From a checkpoint of a small transformer trained on Wikipedia.
Architecture: rotary positions, biases, untied embeddings, normalized queries and keys, attention sinks, capped logits.
Training: a variant of Adam for these matrices, 128M tokens.
Each number is 128 + 32 x the weight over its row's rms, rounded and kept within 0 to 255. Layers, rows and columns count from 0. The size above them is the row's rms in percent of the matrix's.

# layer 7 attention value, 128x128, rms 0.151, rows 97-109, columns 0-127
size [ 95  96  83  88  81  87  97  77  75  93  84  92  95]
[[160 151  99  99 112 160 137  93  97 148 146 156 140 131  65 189  76 136 135 174  85  90 103 127 155 120 145 188 125 125 139  84 143 163 164 139 127  71  92 106 135 104  90 118 136  91 140 158 156 150 103  91 113 159 115 106 117 164 136  87 174 132  85  75 105  76 130 137  62 121 131 141  84 128 132 181 149 150 111 144 124 146 122 178 177  88 189 120 120 205 112 172 105 121 170  80  62 150 122 118 129 141 132  96 142 139 163 125 124 203 109 142 128 140 128 176 124 154 196 180 152  92  80  92 105 172  88 121]
 [193 170 140 129  92 131 125 131 151 150 156 175 126 186 113 201 168 116 179 154 149 139 100 118 102 136 120 187 167  98 145 125 187 132 138 108 124 159 122 154  91 130 110 164 119  81  79 132 137 106 148 104 184 148 188 132 120 164 158  93 142 150 131 112  42 126 120 130  66 133 117 106 119 131 174 157 105  85  89 152 164 128 128 109 189 102 179 174 117 173 113 191 153 134 141  84  81 158 145  85 132  72 143 137 152 103  92  79 131 174 140 171 131  96 148 143 171  59 100  98 158 159 104 110 141 136 130 155]
 [125 145 167 130 161 108 121 148 151 169 159 141 142 160  86 136  68 161 121  97 135 172 166  51 175 174 114 113 125 151 172  84 159 168 191 136 105 148 181 166 103 155  94 118  83 144 106 186  93 142  95 113 121 131 155 104 106  67 106 153 135 103 154 113  80 108  82 103  84 156 106 137 136 130  85 108  97 187 107 113  95 115 132 124 125  97 140 139 105 172 125 136 160 152  85 132  72 134  90 192 152  97 124 103 158 134  50  55  79 157 140 124  80  74 101 145 155 116  94 147 166 138 104  93 142 111  91 130]
 [159 122 147 101  42 124 182 127 152 161 150 135 129  90 155  93  64 174 126 154 141 144 108 162  88 141 100 148 127 184 108 185 119 109 136 170 137  81 125  15 156 111 141 146 158 112 115 129 120 108 124 127 117 150 139 130 149 173 126 118 150 172  82  94 166 162 185  66 142 165 140 139 165 150 184  72 191  55  84 124 182 118 101 178 147 111 136  98 132  90 112 142 105 162 118  97 171  94 124 153 125 102 136 146 130 142 121 191 121 126 133 181 116 115 107 131 126 182 149 153  86 162 129 107 105 156 123 133]
 [148 164 123 113 142 121 120 155 108  88 151  91 183 185 140 113 111  57 165 142 133 121 101  91 108 124 138  78 129 104 189 138 137  85 196 123  59 147 134 196 186 164  72 134 111 164 168 151  95 166 115 126 140 123 188 168 123 133 125 111 132  74 138 105 113 117 101  81 116 167  84 175  76 132  95 171 145 129 119 157 132  82 105 183 108  84 168 160 135 167 113 154 159 121 187  86 108 168 134 115 124 121 193 142 151 101 136 125 148 150 110 103  96  94 157 185 161 123 102  94 133 134  90 158 157  95  83 142]
 [142 159 138  32 133 171  99 126 124 138 114 108 108 126 146  68 109  94 125 139 115 139  84 130 172 176 102 169 101 116  90  81 107 123 163  65 143 104  74  97 127 105 108 145 114  81  79 133 152 124  96 126 142 121  62  94 124 170 151  98 129 125 149 122 114 164 112 204 167 139 156 150  72 124  68 182 122 105  66  99 122 110 152 139 164 147 114 115 161 136  89 167 116 174  81 121  86  97 139  98 127 136 153 108  91 171 129 126 136 208 106 105 119 126 173  60 160 101 192 110 130  98 136 141 108 142 182 137]
 [130 112 146 115 113 106 161 137  96 131 168  96 167  98 131  76  98 144  85  86 135 155 186 135 101 135 101  67 126  82 123 117  56  76 159  84 109 154 126 159 104 125 160 125 130 137 156 119 147 150  82  98 127 117 104 103 114 110  83  99 113  86 160 109  83 114 181  79 148  65 134  76 180 122  87 112  88 126  82 121 112 165  94 152 107 162  68 123  97  76 134  90  88 124 163 169 182 161 132 140  99  98  87 119 110  93  83  90 150  60 118 106 119 104 155 187  82  99 118 136 141 170  96 164 175  88 104 129]
 [156 132 169  92  70 165 127 104 161 149 122 137 152  93 143 142 133 106  71 120 119 180 129 148 149  79  80 216 149 134  81  97  50 145 106 124 114 133  92  74 132  77 163 131 175 110 131 102 189 133 111 119 100 156  73  52 139 139 110 160 149 167 139 100 172 147 184 183 130  92 173 116 110 116 210 106 171  91 106  65 131 131 170  86 136 118 123 129 119 136 135 137  96 122 127 139 145 115 131 155 124 105  88 120  94 148 200 177 161 106 133 140 163 121  93  78 150 143 182 131 136 110 123 141 136 156 152 120]
 [165 149 154  99 108 157 123 131 141 163 137 129 161  85 124 156 157 105  83 103 147 107 127 155 155  74 108 113 161 165 108  95 128 150 102  95 132 101  71  61 124 138 137 135 199 125 152 130 100 110 154 142 135 100  75  88 140 152 162 146 104 130 185 110 175 175 152 161  85 120 158 133  63 137 183 102 178 134  76  98 136 135 157 126 156 137  81 112 150 140  88 200  67 111 117 150  76 146 133 144 144 117  86 131 131 138 136 162 161 165 104 104 132 102 149  99 120 154 227  92 103 125 223 117 118 128 169  84]
 [149 140 198 120 136 119 123  97 125 142  81  80 128 136 120  47 105  98 158 158 122 183 156 141 147 108 108 233  72 102 138 175  83 151 150 116 115 148  81 110  98 135 164 120 143  81  80 149 163 118 153 122 172 167 110 117 153  91  94  69 160 109  68 112 124 111 165 162 157  99 129  81 102 118 176 138 126 108  97  82 154  99 103 151 119 148 150 115 161 171 152 139 106 100 122  43 152 133 120 133 142 150 147  97  88 120 107 156 111 157 124 149 123 101 115 123 149 119 178 124 124  73  54 196 170 151 122 130]
 [146 113 158  82 120 163 129 111 216 148 109  72 110  91 157  53  94 149  65 163 123 151 150 149  91  89 114 229 146 145 103 132  89 158  83 142 106 148  78  69 147  87 167 120 177 120 110 104 158 123 122 131 108 127  89 111 136 166  90 164 107 146  76 119 187 133 166 158 165 117 155 127 154 129 218 113 199  96 117  90 140 158 123  93 132 121 104  95 167 114 134 111  86 116  90 106 157 128 127 155 109 130 100 149 121 110 162 173 131 128 162 141 134 135  95 101 105 139 120  97 100 139 120 168 196 138 127 126]
 [ 75 110 156 163 170  99 112 119  92  97 122  65 115 120 138 151 155 109 182 160 112 118 153 145 191  78 140 123 117 109  88 119 145 115  91 117 139 163 106 190 130 107 171  73 131 136 119 150 117 101 178  97 133 111 142 207  94 125 123 141 128 121 101 142 153 112 111 139 116 117  99  76 108  86 147 168 158 146 133 118 117 125  65  47  77 192 111 135  99 161 137  56 117  53 160 118 159 124 151 115 145 177 140 120 125  85 161  66 103 141 160 142 185 176 166 145  99  97 160 173 112  99  98 171 155 119 148 155]
 [148 182 118  62 140 197 112 152 166 134 180 170 155 109 115 195 104 121  89  98  98 123  93 118 130 132 128 175 135 159 168  70 170 166  86 134 103 174 134 117 100 123  69 120  88 136 162 144 103 118 151 127 140 148 121  97 134  72 121 137 107 122 177 158 126 141  83 149 102 125 151 210 137 167 163 122 130 172 126 141 136 142 143  71  96 128 110 115 181 231 105 144 119 118  86 147  69 102 133 135 164 147  95  85 146 147 153 110 138 169  97 118 123 135 136 118 124 194 172  97 120 119 180 182  91 133 116 171]]
# layer 7 attention output (transposed), 128x128, rms 0.155, rows 97-108, columns 0-127
size [100  89  85  91  80  94 105  73  70  97  80  94]
[[187 154 127 104  69 140 138 141 194 203  95 123 147 176 139 115  89 122 151  84  87 122 116 153 103 178 147  65 127  76 126 129 106  95 124  90  92 125 130 101 133 113 124 174 136 160 102 112  94 114 114 136 175 101 111 156 124 138 119 151 135 151 157 115 125 133 162 112 137  90 155  89  94 198 100 110  96  92  58 126 195  62  81 183 140  88 121 127 116 172 104 176 188 142 120  90 121 122 120 168 133 136 157 162 104 157 146 135  80 131 146 148 132  72 116 131 176  97 153 100 165 172 167 132 137 150 128  47]
 [118 146 149 156 103 176 181  99 122 179  69 126 165 121 133 120 117 158 183 145  99  80 130 172 109 157 160 101  72  83 127 143  79 182 131 152 104 121 121  58 153 143 145 137  73 134 115 166  96 172 117 128 111 132 176 175 171 151 119 170 100 183 135  74 158 121 115 164 184 135  58  53 138 206 154 118 115 147  90 110 137 124 100 143 101 125 140 112 146 138  72 177 113 174  77 148 131 148 114 123  86  94 166 126  94 143 196 134 153 136 107 145 122  74 142 148 128 146 184 153 140 136 113 107 154 114 118 136]
 [ 71  97  81 188 148 195 174 104 150 115 177  92 154 186  85 161  98  99 150 150 159 123 135 146 139 152 146  95 147 157 146  99  84 138 163 174 132 121 149 104  95 172 116 160 103 149 173 133  78 178 149 117 111  88 179 123 152 141 104 140 152 143 144  90 147 122 106 113 156 117  35 139 182 149 104  66 158 172  75  70 146 149 146 146 149 151 128 126 117 143 121 114 205 127 147  95  81 155 137 101 105  90 103 126 127  96 133 167  81 140 157 144  94  59 126  99 179 135 114 118 114 189 102 117 115 119 116 106]
 [159 142 145 136 127 117 132 133 129 103  83 124 133 170 162 104 187 148 186 113  91 122 144  48  80 137 153  88  87 140 106 167 117 172 118 138  87 136  76 127 130 108 106 103 212 100  90 128 141  95 189 127 126 126  64 127 115 132 143 106 119 104  87 140 126  58 142 157 128 107 190  99  62 106 149 171 141 156 129 146  73  85 112 154 150 129 172 153 177 171 134 162 130 166 153  82 146 116 145 127 128 188 125  81  86 158  41  63 131 131 108 129 121 165 120 152  89  79 142 167 159 115 114 119 107 126 134 121]
 [ 63 132  88 136 175 124 178 156 126 167  85 132 117 173 152 117  99 169 147 123 161 105  89 144  93 133 151 151 113 116 166 122 110 123 160 113 170 110 126 121 125 147 124 139 110 120 157 198 123 157 134 116  90 129 187 156 174 143 134 115 139 153 127 113 146 129 165 169 186 157   0 161 110 173 161  80 103 106  44 131 115 134 117 147 149  97 143 170 125 109 123 119 172 157 132 136 107 105  99  66 143 142 141 206 136 172 185 152 123 158 133 145 134  80 147 125 159 130 139 106 122 150  92  98 122 186 168 106]
 [117 158 148  73  84 158  78  95 118 133 101 153 120 107 131 100 139 102 109 144 122 119 131 159 121 161 146 169  94 158 127 140 174  95 139 146 113  74 115 119 149 169 154 126 127 119 113 162 118 120 104 160  76 140 125 128  73 164 101 177 135 147  91 139  69 182 109 109 100 120 250 106 151 150  86 131 109  80  79 125 158  62 114 178 144 106  99 131 166 133 108 112 118 151 165 125 142 142 107  98 117  57 121 115 124  87 144 204  81 104 121 119 139 103 101 193 146 142 107 103 170 151  62 130 195 138  75 143]
 [ 76  68 104 122 160 107 121 137 141 138 150 113 109 121 148 160 157  90  99 167 154 168 155 118 161 124 155 147 143 141  76 140 128 150  86 161 115  95 103 131 130 170 159  98 132 121  97 121 172 137 131 183 178 107 113 124  36 144 129 156  97 116  81 118 113 119  94 162  58 112 104 176  91 118 156 141 125 151 166 106  97 121 123  47 134 120 148 150  80 102 132  81 108 103 131 122  97 144 170 141 177 159  93 116 152 107 112  80 147 168 202 161 108 152  44 119  88 115  64 106 153  72 159  81 117 183 151 130]
 [162 163 149  95 107 149  42 148 145 126 123 108 158 112 101  96 158 121 103 134  96 168 137 183 132 142 104  81 105  83 106 158 134 133  93 143 123 142 113 132  94 116 168 155 121 135 107 127 177 106 122 133 149 112  59 110  90 133 121 138  98  80  84 139 115 137 132  81 120 111 255  66 129 101 120 190  98 157 141 113 121 106 102 131 123 140  96 103 151 139 104 104  93 102 123 154 173 133 130 183 121 166 146 147 115 107 107  85 145 143 151 156 156 160  92 204  92 122 122 156 152 120 144 118 140 165  99 157]
 [146 144 164  83 135  86  60 181 185  96  94 127 154 144 102 147 172 141 148 144 107  96  84 123 128 147  82 158 105 151 109 171 155 126  78 151 132 131 126 130 131 118 116 142 102 143  83 125 150 112 153 140 141 107 115 167  61 145 136 135 182 118 115 135 120 116 121  89 132  76 255  79 145 124 148 154  90 147 147 126 139 161 100 131 143 102 107 114 121 167 146  88 107 138  73 186 115 114 116 166 120  97 128 106 143 111 129 109 148 119 124 102 106 190 155 150 105 113  88 100 199 194 125 146 129 162 115 133]
 [159 102 125 157  80 170 102 116 122 111 102 154 109  79  99  79  68 109 132 143  96  91 120 133 165 225 150 100  96  94 127 165 143 124 133 145 133 128  87  95 123 153 139 136  76 107  58 123 133  90  95 124 119 137  31  79 145 153 130 155 121 136 145 142 150 167 164 148 155  88 172 112 119 140  98 176 120 118  72 161  98  85 122  96 165 157 158 168 121 131 137 135 106 112 158 102 104  89  70 136 121 173 159 150  93 124 136 153  69 116 131 155 159  75  68 159 119 130 162 181 152 130  93  61 169 162 128 106]
 [182 121 129  77 108 138  75 122  96  76 110 121 119 121 137  95 175 115 105 107 107 143 145 118 146 159 114  92 110 145  91 152 138 136 142 133 121 168  91 127 105 135 129 150 133 104 115 112 165  96 114 133 146 127  14  87  85 123 150 162 132 110  90 139 135 143 187 144 141  82 255 121  66  65 157 179 113 138 142 109  80 125 138 113 161 119  87 115 174  81 128 140  83  88 141 126 113 120  89 136 120 184 158 107 116 137  60  98 170 104 161 124 123 180 123 170  71 117 130 173 125 140 158 125 120 151 124 143]
 [120  99  74 149 123 120 185 116  87 118 135 194 104  84  89 101  90 131  54 113 142 151  88 185 161 128 136  84 132 114 173 181 146 105 109 111 154 139 121 131 119  82 105 138  46 146 112  70 125  90  63 126 202 121 109 101 157 110 106 135 132 106 190 164 114 122 148 164 122  90  47 135 156 147 115 126 121  84 150 164 137 125 146 104 166 133  99  96 120  83 179 144 112 122  91 187 142  93 134 122 123 130 130 142 161 124 165 168 154  60 130  60 187 105 100  95 140 138 107 166 159 124 153 150 147 144 121 133]]